config.toml
num_hidden_layers = 8
hidden_size = 64
num_attention_heads = 2
num_key_value_heads = 2
head_dim = 32
intermediate_size = 256
vocab_size = 2048
hidden_act = "tanh_gelu"
norm = "layernorm"
norm_place = "pre"
norm_eps = 1e-06
positions = "learned"
qk_norm = false
attn_scale = 0.177
bias = "all"
tie_word_embeddings = true
parallel_block = false
init = "trunc"
init_std_qkv = 0.0575
init_std_o = 0.0
init_std_up = 0.0575
init_std_down = 0.0
optimizer = "muon"
learning_rate = 0.0128
lr_mult_o = 4.0
beta1 = 0.95
lr_head = 0.00594
max_grad_norm = 1.0
warmup_steps = 200
schedule = "wsd"
decay_fraction = 1.0
decay_shape = "sqrt"
final_lr_fraction = 0.0
batch_tokens = 8192
max_seq_len = 128
doc_mask = true
train_tokens = 81220000
max_steps = 9915
dataset = "wikipedia_en"
Each number is 500 + 50 x the weight over its row's rms, rounded and kept within 0 to 999. Layers, rows and columns count from 0. Numbers have three digits each. The size before them is the row's rms in percent of the matrix's.

# q: layer 3 attention query, 64x64, rms 0.233, rows 0-63, columns 0-63
# k: layer 3 attention key, 64x64, rms 0.228, rows 0-63, columns 0-63
# v: layer 3 attention value, 64x64, rms 0.132, rows 0-35, columns 0-63
# o: layer 3 attention output (transposed), 64x64, rms 0.418, rows 0-35, columns 0-63
q0 091:485441435506497421512511621539547533495509554439509519449501451506474494647465526389562450484517495572565476482518601438497526494489494544495405475462579542425457572475450441549523536481494513
k0 097:513476511425521519455486579525527548548506544492514498517467480447440439507484565453552453493509408492533483396539448572504483469435476391516486579512630512571571564438474572506412514455578518
q1 099:541531558514529506483499520578455549555545452544571501566508515473489545470442474452535486566498456562401480533499521561548452460339511448506580478542551430597467436481449508404450524508501432
k1 115:434524549555532481432550569499546544488523554487575517552557500538506596488407497473426533427516495431481460480511553476558391556516531484453433419614461427514571476553506492430479457545473453
q2 106:463493524582523562554495570330479601617477448536543425502540514545520484493542536434545491496492519466466422462550442463428513502525465495520513555447529461481589540544490484480423429452514484
k2 104:548497568444449478520501493481505656535522472444518473590551562409426501471496368540513439480532476496471522466530504518505425520536498456497609526503430502498534410490494445473503596575508450
q3 105:496478449582501519447599519453518501491550547560575552543505488493516567419522482398440466555554444419453539465557437533476506495427502532396573427520537505527476566418437484495513601516500456
k3 105:473499459559527533521463624487567492539602486420510492548538485398488529481541536499479486497558473469493465540483413516462466557479577526481441471455425552515548371605518463558514452410493553
q4 094:545535493590571577517485457463459492519467582573570473528426453496468472564503442507454547468614493510520454591557473526524406475554459455466543452488505439463424503498513484392500503565573582
k4 092:419511415529525544376494566525381480469476517564556584569523479512459492498501502478405574478573471495567481574484506463424467462514493430542568493543453503524520445450566488549525429574514544
q5 093:455577455495487525535515513421501456402540510495471516537472526590512568559510506481448481618413524607540539465541509500532561548533472583449514518454503431577539500480479435399481407437462540
k5 094:528425499536479461401483559480457545532527576571469552496573521439457538501609448478562508569542505442539469486555462548497425508490418512418460509459557548379487487504512512417607538486534521
q6 105:489525526523604492460433539459490467471448501500541392481533528545484453534666513510428535485478468631460490461461515538452486522429380509545560544466486454430488476469534505520563510552548541
k6 109:415487494566456491469426404549532478409456554565485584534470545488472377436580440572528511447509491519556445395486545514450509489563529460538495571563466521475529449534498517491573522565458518
q7 099:529558521448500463550516549560598342354494514482446536510559472501530438449468447491443505549536541477424469528552524489511436510504523466490426531454482498502517605538526522572417525472544547
k7 096:533393456473512461550470441402571456422499486528562443488420508531518461575523497435434504627474481587510499569454507539558400480465456533493549427496466542570541574529534522497518476449493463
q8 108:486419501421437572455461476421438521484487586635422596566434472533515547540487494523452437470556454513551472448482517510527464551429430508566591478525525533537462530484524568518480551466446478
k8 099:511474461454523506518535478422439484509626574509493590543468435466486483543465440527432491477489524464535526434586474455433475569371473559494498575495565472555547373539521486483519442557472523
q9 107:484544524579450514425535557588445491551567546380462449555535417595488499459521552531527469425413589489535465454501520457542483539534419551420548491529472524407442484500505555468507501470522532
k9 113:582461470547383485492469533578446543496514449488524528472555473420459450486507465388668574504518557540550470480517518509528501455482437448497567617487501457531528479582464506492467457485507465
q10 101:602555519517421570561467447570498461440452463501506569500512521453460453527496527526570560489593550484441516546500520596447565478528443451455591428392500517578518435467454485442545495559514493
k10 102:463480526569552519451502480487514431434507498564503458468381418515550558501574520528454553410565521432475427562528538484458544487538577446512615507410487520494486592466567420508453469516535474
q11 115:564389547446439495523489534467474511469510503629464535526503621504422464553425455463552547464499450481493500504511429487578505585472580414480502514542470414459495419474524536455520467476560569
k11 112:540402453526551570500616442518440369462537555463532475498510545476487549504467438564470552547562490444439526449509484484553529588529505497477538411599571416527461515489459463554487486551469491
q12 106:508511547489486561473567572397515474525488495459535450473560566578456529527448565522487445472436519465527425684432451429483482536482476466510525477499570564466531450455517470498423458533567551
k12 097:511518538494478568484488455475419517528475509454539491549581515475519514534539497487448550455467483534543492510534501471484552404583452450480537483600589555404597433505505509548393569386457415
q13 103:588583531419499455498465549506440487538473578489459533459460500438535521381560511524561474514434514428499535529599498482488578432464525528511439546456469472439472517389533524541516423605550496
k13 097:514506423451479536557380491516461490587513523517521483462464558496525600435513388572521515439543522467471454498448612552460551539510460536570446490525415475553541557406469466548456433495498474
q14 104:490543579462559525500498492508465531432561532486429519543477418631453533480530455433437536566507492488532486506474461552451476459521490480430462494540438499451599464653531524418560509505405485
k14 110:555575559515422556504471538508554463505476453535339552577492502542502420585538487476468473582546521574448379533506493443460518586522403520428504530478518480442505502499462489483516544526470541
q15 103:482510514644460568477522508537561590461457465534443509457495405513516580529495520532554485491371467563440517524467516467534553434473447433530424484442499466463428488465544611499538495500574519
k15 101:570502506495424514439523525595433528596477582531623450451484463458532459518537489568528503499453465534499449542493493497537546441558520448422441551460437435547572430409457588447508487517535509
q16 109:422518493546537533475396391577440574469540538561468541546525569534509519509396475466500496542543457472511539541466495508393512546511499533583596459470464529463440554420472480485493484387459545
k16 110:569487540471551503460607479454563480524531528544451531511592504536415446400617483464482547470459496484425432500518544415454522490431437574541484444403522501572507501580499509550528449459483518
q17 104:496507538473588500527398575506496461527477457559549413428500577524504536554521544561520458387588506446445521454494422446534501455558469469508510546480379546467537438514468505554411484473444550
k17 096:539530520534465539553482459457528547435468455490616577428435534473491530389513461475464494540465465434458496501471448473549586407481486552463562543524518463536419534453544515532511572630451437
q18 097:392458558508530435530489564588514516464535460616462563504595472468401488481504513561468433573597483472500522484462525474520527468441496487499557378508463519570511496504484517526541536516511370
k18 097:480519574524515600572546427443569512484558547534486561509544412506477454497501598536535417474523469459500440536444457564438499482488562537453507472519539411503512415582488525373495495438458447
q19 114:415448432453563479526560552585510547501462475534546554537444442481516518527439540486411601491574516365529561428582506494501522530504511492536511409521563515472514485489533509430409545546534444
k19 117:363512488559555554524481483479504548515554568452442479545500463541481501526458524484542547507562482525493511536369472504531559491405449602499547470437497518583425371465445514443498454479549535
q20 108:482422550511506476529422511441469376600498562494460482470535496423433561478533499477496518447486505523540456559527583481464479512588578570456491527480534448481529419459559659450479466498496474
k20 100:506501363517490561530540531396467545493523452565475440592602608536536481545532499485563516443454496480476553534519527474492504491493515476493520567515499395488478495401393475502546545469493398
q21 100:464410390481505525489528476472455552381492505481582433492498492500492514496524569480559509484524462415500465428443483502523541466523548650498448515512585462539463466477575520476558638532503510
k21 102:404532502518517440509447518519533524550469520539457459474499483431463507577489561486540481477405463519593466478463433497469532402611485543520502494494514460532421421561467523657559530531526583
q22 100:508508484477510488436537560440436422529548424465407497609433472520572460497516452598555509537516540464497475521474434624490550430511488512527411486552607448464530521523454586481478525525540459
k22 091:511526574439460500487447489535376520498544417474450495487454574486580493547459466567496470535514462479540404552466575499540497496365601565474485534531466460506557504462451519567460424468501587
q23 110:528413498525551566462460527520484534476518383576471439504523448407481507466489477512459553546539433452513539484610468525629473477404477546499523523442524569581460553427451490563448500517445521
k23 113:468474469555478558529445523489508602605496549485526413489500423576458493434493527481357537511466483448607524481468419452494440443467563554498511528557536537589451489593496480468515483502441482
q24 110:482590553556499487443533544441524572480449410437565586546470546446501537429470534491542548491517616489542448466462586524504510471520480455401401546477450539476537422514509517452464534495415555
k24 104:484577469496422446448480455538489538495493454474476502502426499423567528534496497479492473497574606558492397526557438550538574436488463421572486434498510541500539546517375468458508542632518490
q25 102:551500496471493508505383612452532571506570454394586516506505477553565467519498390536451478577520485517486566453496517482526456469494583462515479554473595491531421462473577506397498492554475465
k25 099:469461527516415420531437549559557511467503445434496527440544469531532523563537443471490469433589492447546549525492513447489456519497505502498515386581548505561543444462523567569429378587432506
q26 115:464471566461493504476602511507600520480541515506521489446420515531450483481464489584493430489567438466538537425602515566540471517563542507546462475441389392572431527468447528520475501504567579
k26 115:451455427532497465465516434474567521512475508392488556489538447491478503501490511516471520623575493427488556549486491673401540435502550611512488495488447446572524555486507513465494487480473559
q27 097:558505472464513528574572471378553391556388493448574517487605519488504487544443520538495472481493500493487588460573556528473481383403467578502535507515467477504491530505544462449557547471467481
k27 095:405465492526498520454502420492557509606543489433527546560542501527513552515532615486488415467403481452588491413595497518449514543494512483558519469423499518401477550444510536483537502555513404
q28 104:543433503424510467517588488556429540522482491526544469483585506516525547500571457454359492522470478483441421463453535537580514428473529473562564390460456531484511536542470502613476450467530578
k28 110:455524459508431490491538500472523458450491555455580443574513422521467434494462535442409475541430514464389572483468549538453546483531521616474514500561579549526520436607572510435461528532555486
q29 102:539470566524498438591518477477524467531593431473398474519539431501495641419452593489494519550509523538479488535467501510459538542576470530475545476508536388430465467553520388550534483460471498
k29 109:559447561455428431563433590432485517552463532530509515524520552568495442550545647523490497508454496446410464482450495494515490461497490439551515560458486437465496431535600387490557507457484475
q30 102:532553524545490464541572440473419426490609572474547443496568483494471523571551483547521535513479529593494480450498455468503517523470471428596449496396485468433509432532470594463514527500405408
k30 106:547584566484465471493555495489433471434427543562505507402461576399472516571569478473466533550464448400511509552452574504519510596516489427539546556499473528492515468524461547458524539539462377
q31 095:413459520613501610466490540445441462519603588464474463425468470481459510481491539572532503481482494539463477539517553519431547465477563395499420485532462515435550468544496397518518567505468577
k31 096:456597532493502480526471574445398568469497431477609521441495536493480480437528589495491476570566487540539493458597595529438532511557477445461526536451484402475527475453475520504510492439396558
v0 079:586545486498415467453443379435483440469526565414481499542515471493612485506466581454500538583530507565490535410433480488489452506553559556591506548502540504600484530470416479533491502529495531
o0 084:493548545588541577540459539462563533577500426526548426403479500446550593546543508519460544461476473473368467569522457448461478515476579494403523499496487462459446510575461488455487489504591458
v1 085:487530477443486449529432469497457541530538553374540412541465546440442479502533415462546576485469516507580452436481600462473462575531574585458449499528437523519564521509508474552565426489481579
o1 092:505497617461484522427508472463578605550479482554438537492488489540505401577446503609453509489545466499443490565437516519533562532501458414540445527459475563515550395486475573405471484515473485
v2 109:496544450539456579563525445473436489574471470539529480516486553458497525528431487459413458578569509566400481541476434640461540530436519532459451557440565546467507462465530445571490491467454423
o2 099:463396434492454470420484591485493570542619465420547468543519467531506526482514473591525527413417593468547484482550473506509387531526465457460568480495457565471461551509502510518483501554585532
v3 074:516543486541483503566495420464425506467532507597488474613558513536614528544463477397409539541461453484612431555518539511492459521478505491459633461497517511561420537493522460521529532454495497
o3 091:449502432519413489470504463580496586530545506611473458425487457456518603535511481563493473430392460521520532500482515459455537435564522542457485526446450542483480565470454553621501491567564438
v4 091:577555537520484428415542610524543582462438471517584493426555605570426520450466426468452448605522532571491537496523520492497535474443540498474474513494495539575432523572503469563456475469485510
o4 092:451509426527536545581553457501481370552509561439416478548504422475453435558581529518608495384502546459509473484488483526526474544535506468573488445463534492476486575425490447492570544573513519
v5 105:533485428529533546421481429518469499427557438472479421684523467526585504531499507481549482466549434579561513450462523581552503469517461465478490492506475580531401495464476547473511505499411541
o5 104:494541596499532390545416547476548564501511464518490523412501564490484573514523452554412507580484482494514516530468401392466487525549532555410518486476442463454574510548479537568523504548462399
v6 111:388546449522573515470474492488482545500546472465445460496473540476591475549519520503572425478442639421526552474498487516474460521505442554514487460482568440422516457499438499483421517619577574
o6 106:547370567503504449543552496477453463507439476532526585541499444569515541452538489477450564542426406562517525509522516488486515519444613454549538460514544487503450499528571433500529547382468398
v7 082:414576418488497534578519453482552461502555526521525520520518520460580520497450520435591621548538507556516423417501493517428512540412571508509590511454503429475506499479525493464524451440466380
o7 085:487475569501429575352442489476518559460470448476585534455461514568483472522543515535459470441538516480432455486508495444487597391576559531428500507514514564521521520573440571505435485534547560
v8 112:485531502627438483586446489514417589505465507523412520482504490557512492609383518471471428448466416500498490532504531507471441448612506520519477522479503502550444507498516400456545485515602526
o8 108:471473476543472504485434572485486478563556547572480418464524587483544548475495534518516512455365520519577497578429529489584423505385489447538554464596511495531480434465450575542430487497461485
v9 094:396553529454553546444439559474523519447462456432548491444515523477442578463542486515523470624480599489555470490456536459491478555490448453554523576484521405501461428519579562530395479453482528
o9 095:517428515548525473574546459579548383459416488454453461555467420521501382423553539544528519453540484463445510471621498512492569461483545582536473480453495526451509612494546471474530518541494487
v10 094:497460486500526564591610489482534571476486470472533509535475490470518515502449507501551437559544471476571408567444467567463423483534572463586470591578505454469437406450489551403457518574517500
o10 094:562494608526540462388332461518499401531528497460466502467478541496439498461576540529491555440451528560452503494567480518483512511420481619509538541474488558530531520548469452517565443459486511
v11 090:509514550577481517455461522457441520468527527484510442529499548429460511533529541563487574482582539602505579519492556476530576515434516487477521435399428631502453543397485461532543531394465491
o11 086:487558539484488480479423600475514538554499457502493538553452483582487435500401451536572510566487517432534489499451421510568508572559434502414424435574504377465530516505512568498517466584542463
v12 099:552505523535505491450590466468514434550477515501392593444560448435531484450440496523494588475475506561399491515486539443551477543517587439579589459368477525492427486445477501528527481484545508
o12 098:497478501579477590476438576435484391516522441526521520488507543483556545455541520530504502533524503436546433473562517456459472488496466545357414526631539501456553549575532512459423442471479536
v13 074:518454471441404477564423523491444498551370553519445524523512481462539533540577520538562602474507500400605521461485490458533473531488439584472497399480515467511449532519557486408529531564505472
o13 079:571565476442500474473634500512487582553508501498534494552536443494452459428447523476364405499484458488464525511472616565490559411514450474593467545525517477494594453512491513524490490500537437
v14 091:428480519387512511532599485418563475457541477514508473424583388492497498502577501612452489574537474531506453421556443511536432485428536477592480529477534497463528495460545479573461551543476534
o14 093:554560413534470518429514588601579459530415417468498473533403441502558553497525521450427511487450536532493520466524462507571556463519442528406495579457505539487462586503536465468430493524581484
v15 103:549414581530518487553600454489545452537576470564480467462411491534462532394488483517491539488410378502533468609510478504473497492478484462474567446527476467414527512482498482484582562486601538
o15 086:487492426599506539471418406495414596464534554570521545553452503440490538530444392396542522449502544554564494456509530498443489510478479542516457611498512555559473484412516453507527503555463513
v16 098:539483517476556517527599492598515529520485459416452581491505502452461451548423353412549469504482564503475499471525618564479458475553533538435548480527535514509482452502489597513451408534466500
o16 088:500506516468481408498499442450485352435538544583461534454503522483513496505592559599467495497455454461544475491567498497473561552517485479620451509518458605440476442562461545489546552470427539
v17 094:393537417555532550572455511484605574525495573573498476548553483547559521528505426516550480498434498465487478536612474459466522599463411527544495464457495416479555518525481524472522525428482410
o17 104:549450486515319458458489440510357524482431438445564567536508515462498485508538522503498496510540497483547546532386546545558526428481524506536560462622523510562469500536534493525466462515497522
v18 100:477516478414529558477497454492528516509581552521540511464474414463516579490463537510601426471479423605510467459553406644504537495500470496519501522509489405527498396514566454469489444501412508
o18 092:522444477490498452551491558501537497449559406422534468515534583507522517486536439451405532498472586544402421577496495408474514457407570567498494485521550536475481559501427443510502564562594528
v19 103:543516452396539455510439489516462469558581431527539411508530524514536512590494480525472552627521565464458506532558518437513459575437435515581533474521443475491439404495527553555468481459513399
o19 101:455497465554497474537519499475468524452453460499496527497461419510556472430485541485511495492496534521447444553508560490331596463564527511473566492488433551410513643567476422570535470524540557
v20 101:539445561491514515444528483535493456444394415482500430555560529504436544489626578574456510505530490449530522502496472387561506515553541451525441548516471575538492491500627506487466536454494596
o20 098:496536515434567469618550542547586486484553577491434544444478460430493455510450576472490443534557585436535518465564509544478433495475413547457501546423458469565552561413498455484525448488478444
v21 090:492523509451557502601586503468504547473551479480549476449522395570499445587508453607467477493503455435439439478612564459542417447451498429526506538541476481550440437479562437521556508517548506
o21 084:523550444531441481484469598523577450460475542551402483458470504501533564439479574354568509477450623539504534546417539478466601450531449502425517488453503565497488542491443489534491506479518517
v22 098:488493527480535563541511524523569589551581571484517453476440425552583519452494470589563354476505476531474449497522448556523442571482445403534462412473506471502489439490493465509448569482463568
o22 092:588487474532479469602495577505390433509531413517467491516520506438487519430520516415459579462459547457422519563421506430500521474437525537507508456538494485478468531495551439579622572539530554
v23 102:560558492465539482506613479462514501425441586431480431444527513458484439487530579485531552566532525438521552473514491385508525458499544548543516511552481537419432559419531518403561517562567550
o23 095:521568614480517519462378558540525450524468503532537563515360446558450520522485534503505480433543486491455477517528503587488485579493501467490546533461495464649506468553472420461495419478481442
v24 087:531485523546495485443518480521583457535396514493510612457500576422475497498494524528555517467487591471486605588476509528524541448428545544427611478457515453487467469474433509405428574537543464
o24 085:540443468448560451481496449449441468479569576455516579578574470505442467513534509424572486543538436501518509420614515472421541484479550526525410498571582437499467569472483455461503560444567483
v25 089:433462619513491595532471524479443513463427442471462522519429492456511524582551578541504605582553534480490579458513458484446448380450434484550507514570573507495525520497458481553433464528509470
o25 088:517534476509583506501521523530564450421442498489619459472494446482469512428461547430513522507397562476484509474506482622553532545571526547430465507499485463433465481486511493438615579441582432
v26 106:497519587526532464519448468504495531446447478467481511450517429422469567501561484520487537494434603462396473494485514527406536479450445518430624526520550480561537504418481638502526555550527553
o26 088:493526475440497462529520493467488469487511446501516499629395446522578500497407482412444502498547509487614615545606501475513493463480559496576446523500556536417467513514480496431494597473516443
v27 107:454543488520454380479433586531482504531584565555504516463511584512573444508417503449483528449532565531600503461479547486500489497471563521451560386413484499473476580529417416497439520512509506
o27 105:463518474483508599448565471486469557553483501594447475511515468588499502528492492559515442499426351547476464447434484436536585455552563425505434486496523416481495501470512591588493559517533538
v28 081:542502477489573445569542501657512510558478431474492412475505431504506517520361435508561586520513494503419476405573479505414516484537478519541496509505509440433474485531561537465564446465524501
o28 092:465525518535465515552481490347478490408538481462544533490436580488533513451474580464433408466496593457551436526459529455451495451473544449511605549540500593529564513526471482488522584518444548
v29 082:529549388501571564469574402455586452458478479461534499611540450591584425499551462516503488488480467445382526465552508520564480457445488486476486588551547511538508483552466515520556509561502482
o29 084:515439539507454434496479511489529530441473534464531557403551504445490637552580539410540532527581537505519572479493484455405471484593545500380551473451484555540483519532502448462458514428499438
v30 103:554474562474513456465506539467383585449560501587523526468516449408466516525574522521425480402504551511417479546534472528479575501454508466467515435529430611582523480428472539554558490504442476
o30 092:449595470374486511515534559511492435572537435495455515544488517579535511531388404455523557585470543545552519575452487516534467571523408525501463437490553467401506494512456487532540449458539503
v31 104:505514557501552504509431538462440492531454647445576521514462443425445469522392450529392534470476563437501531635529544501537544460572451496511566571499475441474503481501422500497503506480482519
o31 102:475477506549413418483428423530512531429531458498442401527510548509562577449430514585658454558465435564530507459501487543456512530465527536456449484515497461501464581513541492485552541493589501
q32 085:496469452437455448546501476464437551510593569423500568527533414479570591508499493426571547580478601518522474468478490577438460525490474484460517435474568517482404462443516600536510555446525518
k32 087:523483471421393454504483525484586430436390517509487502499558542513542455603468496464532463515483436517528500484481534479508413546537423461521567529592514519388464535472496585499497503535622559
q33 095:496462501479588465477610513519412576474487484482592457445447483478531522453454456512508486506518522426505443465439535570482585484511569431500501477528522489444568570479353530421542514521573421
k33 099:444510439475546557500567435503599417458519512459445441456426524500521485463498544608504527557551438497403543552487562509526489435426503579615537454436522511462502541497472477534524407461517563
q34 092:610473520548527459515554533547468565516552489512496523456455553485557478419417443488559578450488483450523498575612563499467448482406505415627427518507534474551522455439525484488566489510446485
k34 089:510442484420584556451531456632463518469571488497489532524485457549526491509471466542413546496463549449518514451553559559503427517421538507464557478600463553480544543496486550489451365524508407
q35 078:489484612408527494560515469514471529397498453594540560425615583485547562489450461458461467505551517459451479517533519491518603539496470535517433552514522436417484472459440499550460445517428540
k35 087:517430533533546496502610460536501453482545526536535512460456518427522476469528448539472500598528494444473431581461446448357545554409561457491514446554496556492423467484413556552569522546524528
q36 092:459633572553578475491552447524510550422561516485528504482487431520547552490504515434440584490515567480501451443471628506454509449450433437500508510544435495551424425480466451525562514543575488
k36 107:408550461459494527407505429515561533426477480560506455503466520546558490509499498519486510521465503558504396472429542539494527502459401521526602535476421622588532419487541461558507434502574556
q37 087:508509527551454492417552479510458480459593453552444474556604481541489464487528545474515547457420480623526460487511376468392532470434490495453504481541525560553518592608499493539460460511461487
k37 096:539513431528425483559490539492486604585579461480500465534504509439561511438505434568585454515471486417544493444547431487503458459440437471540522654487517437534520385516516551503521502517481471
q38 090:528553499522449503503468430474461482597445537551535503477548501431595519469543515626608507485395525532401473503478451519472435443517489537450466544513534492489466442462408558594525556542545458
k38 090:458516612446434550568504460561466513516410492564488421376507510432557500495452523550594517479474454466531497490460457544545544500537516493566490522454439500466497482421427601559477520588533565
q39 084:468496586541505536491477548565520586451461416608473519560465522469537443542448442498594505481534483414399398494468528495515439533535362526480476549474480470503576464539488562467551486505500554
k39 092:480565583468518519463457483486488534468511524544541518530470510439415463470509389496367583449455499468517489546525619495468481551561522468554451493515480509471397459476554514532528482648511431
q40 113:574487519474431476495472515558550565425473532469495491458495424487576400566508455584526534497468326569474480501525566470511537536461554397553445584464566451518493511453508559502502465485525497
k40 111:505457450449591455551496445481476522522409539531615491444470431516612491594450365583461517544538516502496506457502575493552525536454524415570441503490545493531473509412500516479481499517549463
q41 097:420509478566422546581457550452435558478497517527642474497451563507508511550451508562489560425502514521508471518540459489380478493470476399497549569503473582458448405565510505513548489561468521
k41 095:535587513512452549569490526581535542464545502505474450435510542468506525566546415472484483462570444509508484485460543336506480463469464515514568466614528527596516496512448522501398408524434481
q42 121:505443550525388491523573436490453577603548552483426491506624527549442465508531592429507474462407481575458457441491523514483440459501391524546577541489482471467512499539550502534509541472497532
k42 111:593491579459402439505448467576464591502447446487467489527477530459515512493506545544541440543419518540536476493604593482491527499498424398525497559524472475389513542533450447476561568484525430
q43 110:467470536563425564504447432416495508497648497471372592555489473534480470545499574500453492498454557493503440561458538413471583499467442532551474468487489496492514462555502504562565588450508475
k43 094:521526593480474554456452387385476495502492555562425584512520555482533392567564520492516439501506536491536414412503522500465546495453449431530542561497507511423572471557537481455488546465427491
q44 107:402521385557564495511544408466545489495477484472532369516531545546439603570445522432471452463536494511518526544482462517550510503468519637469495409485514463500604495509511538448478530505503458
k44 102:478473477560533534496469568540590537535503509496461565497583408434450468481487639513497451561401424534526548495489440469501505455487563543460463492458538545498443389560457581543523470431454527
q45 086:579474511552417441570466526399438508513553400466528467479489494497521458627558516475537428538465510560534504446484535490423457589536547440544497544489435551451478425524523513592471519490505590
k45 083:508539445511478443517471500516549485392487545455531467525539547562543576530521478509578382572502507563534466444480551459582393469553434434494544435499501418555500567451519485494427567571469449
q46 108:464518560595572498463538444425486510446477604506449500504439485545418536536472516395473557548568457462464451552508483475428511527605561511584475414531463488470503555541564433470506440439551499
k46 105:498489549440546472519463464437537562570496548484410553637512487646499467530544498454455451583484504542516448522464496480415413522490453607523494495468538522486530403500539459526538511449432486
q47 110:391499479581572588420498473404577494574472527556479608491571465514500557502459586430387492501469440518587464491513480508497525515492479536460490490489525545477479467486490458397505581463460461
k47 105:504530566473546587545542549491501508551511498596518465586553479471401409534569559474520556544531445510461457493530485470490479427417465517446490623432563469516535444502450483387532506432547483
q48 087:519617474542508575535498494509508435531506506416471509462449531497470461534516472473524454523517528552463428589460461641513471545572395532465542540443540477468547459511456356485524483536422545
k48 086:512637580507514471518486484587609409466532495445517559558472422444462584557533441455492460518502518485480504493524384550496549471588570519463505506408445550500481510487501479488518464509507397
q49 104:415554459514534547438483509450536500508556449531539473500574494674524622478558478505398473519484414528456430490461455518511499536536421564506550419541509471491493531457546560426480484486535490
k49 102:491525454518489540529492488552469504587502457464493451580561470469511402574472459522545544594450438585568438488460466483503533492483429567437472482437550476510433437560502580502588543429538607
q50 092:589528568524481531458534487460507619451538528487467464604513443519494488468507466420391456408492451461482514451519455514562489409510408476448562522478488546479463489571582462554528571496422553
k50 093:584525479367479486485482590587493486500532471501507543521483459459494433447561444474550468405520592517406386506575515486516472566567441490432487501516543563418524481488473463537550510575496530
q51 098:424488508542519419506537448470433463508460498408473548501539455600508581601488489518434542478459552469431483449466524535557512510528517626510468449428506600508553525406491566533436436543516506
k51 098:444502538464523494555452521486538568550464610468522456457527421519488470563499561539537493451376514510540548576451482504360480402509466443514518521476502499443375462502556529556484489445490562
q52 098:575511587520464614493478564511482423533494519546508418494526539494488591535460487498502567496400490460553475521490505544567514515487511519444396503572529464460425524574540538458445397446532391
k52 095:496490497503448596421499504524543519531453535528536519443431460477568522487466469486526571587454388549512568545533450466553554508463463508361546586496584439601452467502434491511506499564481459
q53 097:489464442528593526479555487484542541504407502404540439464505453456438481441433591480396578513525497436508471501486561532441571489482503576432521454557457541453514609508571435566503489535449511
k53 095:459448521509445472478520552494580561451553508496392476523568411610485382487558588431478494473519534496447461530507500478513575443471469572564467447453473480484486417597485464489517478471594499
q54 101:490476481491548467552510593518503424478406490531489467486397540512549546459511508456518567641527432502453552496452503454494494546458396439512501482551510494513452550430470461556500556566643466
k54 099:392483523505509449527533419528456538430517566433493457556423528502545547539434518451417476485516535479604445559439448505528437538436549493471449480418524490565542463515550511505506517498566647
q55 095:478539469527516463561487501464512508477586613455383441527614408539524517517522505431531468431426590483568440457482565490427457482546426531519458537449577537494448552468533456491526533542510538
k55 100:533541420464522450505526519518494502505443477513490482525423477496548408506528510450557484520455550605527517417503504560478412538528499408544505616407555545473473504452529442624489479444615500
q56 095:539473423505502524486464538507416504452465442492536531553444577412523546463575489509537616499634465496481555488450549481525490535408502461542452538465564515538543557453440434459468407427489557
k56 092:438503461500629537496508504468437389530555563535504486510370423523498589505482578527454514481465464456542505546551530517484551612465448594516494504599477444529437488419543523506494475497500484
q57 094:512583514537497619517544473541381528549457452484554481571462492498491511495516382543501495616465476518513480492538529488373607481441495518501434529435503447578495422479520511449498527451547532
k57 102:487514482483563588441573400448540584461444457503500436549490498545501504504495443527421437471497387487508465491504527533480571510560504595503528437484502414483481559439478539490447553461649477
q58 099:452538508554477494511491541426384595551509516483479502613509403507543526529463556481425441513405525491608508532475495460533449468513406491526544496588524513473558525553501462566410502443462440
k58 103:522508501517431529437537513477557502537623570499418523473454518433559475473520547481556499442420521552510410515560551422520502491454443432421516529459563530485547539346519543487461573464525485
q59 099:454445559519471490479514536422467537424520520476494515480603496439536519561607605544511416486454536555489440489495470492461451417486499444575484437460521556540485409610543518505471601526439504
k59 103:490536517453433492579563480507420480486546510520507488533509581516482480582533510572577488461430443514377457464415508453545506559586538384500576569531563480481523418536484500558478527509420459
q60 097:483447468465507569461530490501466470444565545502446536428470550440585579459496421466486497546492498545534472506528588432500393519448456568392571439531472582466565567427592522510528480542510508
k60 099:463612501513461539460532545459393460483499587422422558521492392528520540456480542507497537530514575468577463510403516504457466507528409522448516508584582452492486542465441547498572467426550512
q61 089:568524568445517429577510530394461531545527565480556552560485526528471530493441525424478545475520516440516486462492499597522547528510520469435455475513386410589630518509543439448472512543474453
k61 089:564478540501556517490550548563632462409465405548434479505454468449540482545478530457435487485497591488422537588463469492513525556477476498472568537424489481462495539430509447507590574526400516
q62 083:531505439440451476528513500623468453504493476568436522601575584525469505531502553524498523521500405429452519394495554465428535556484565526541514435574502562526505445555412422501431465490481526
k62 082:431354497583518465503469472477417553498500570563498483529397557450385557531533526440501501516532536505509518451517508554510489424518429496589510434589447450544468507482426473517564554514511540
q63 084:526600500509479475397523532425511459516512566469497461506569572551510533560519434402481520557440557462491417578406522465520466519461547542546544572494448573498553429464512584437445523515436473
k63 082:566556427393500561501490578547474522519462577531454444481528484437495576550509539513478599620461514537560502531486382477555517517502504418521555451448544516455432475451509499454421501435463534
v32 105:439497473554590573436432537526432550571458514597451548485523560461491469488548557500494603416511473425461474572546418467551462446444409444535498469520487558437449482552544550521491511558502476
o32 106:550478552397468313455513477475526452421484487391511576447482447464486535547509508511574391557535533492558567482506552596507450553511510540512478528497489530567479560474521506510503464516465516
v33 120:451549533494488529439445394473483487384523450507513505458511532475490581612574543503519519617538552457480532416552488496389442519472442600508494493477537430471502479526552422462502496485552556
o33 111:574431480443447528578580584519499455581482552462408516499548429505514468539486405493473505389451494491499519599489511491531445577559537457448495487546463506478479527439509550623426462538482488
v34 112:495432508396430565463579532475482457572560572481508548600436466528534527443508454530516494379447552443502508535559490508540464534598461566496407476470537584525576502434472518518536502503450517
o34 102:465489544569554534550512401529528521426461475465581549430477566438525508550552539459443450633545509482392369519530550503465551508423475533484514425454523463484482538499471458544478566498522527
v35 107:469431517498457486501432578551497513517544441496524494522525641526509484522506434521570366546573490566546581555508423416484552490488484512484380478537534580516524547541492485516422464500431497
o35 100:549477544485545416554503467517489501466443478539593500486491466509490401477520543382442600466475558493449506463543604565464472464562445562574537519449403604516487443502574485450501476489549494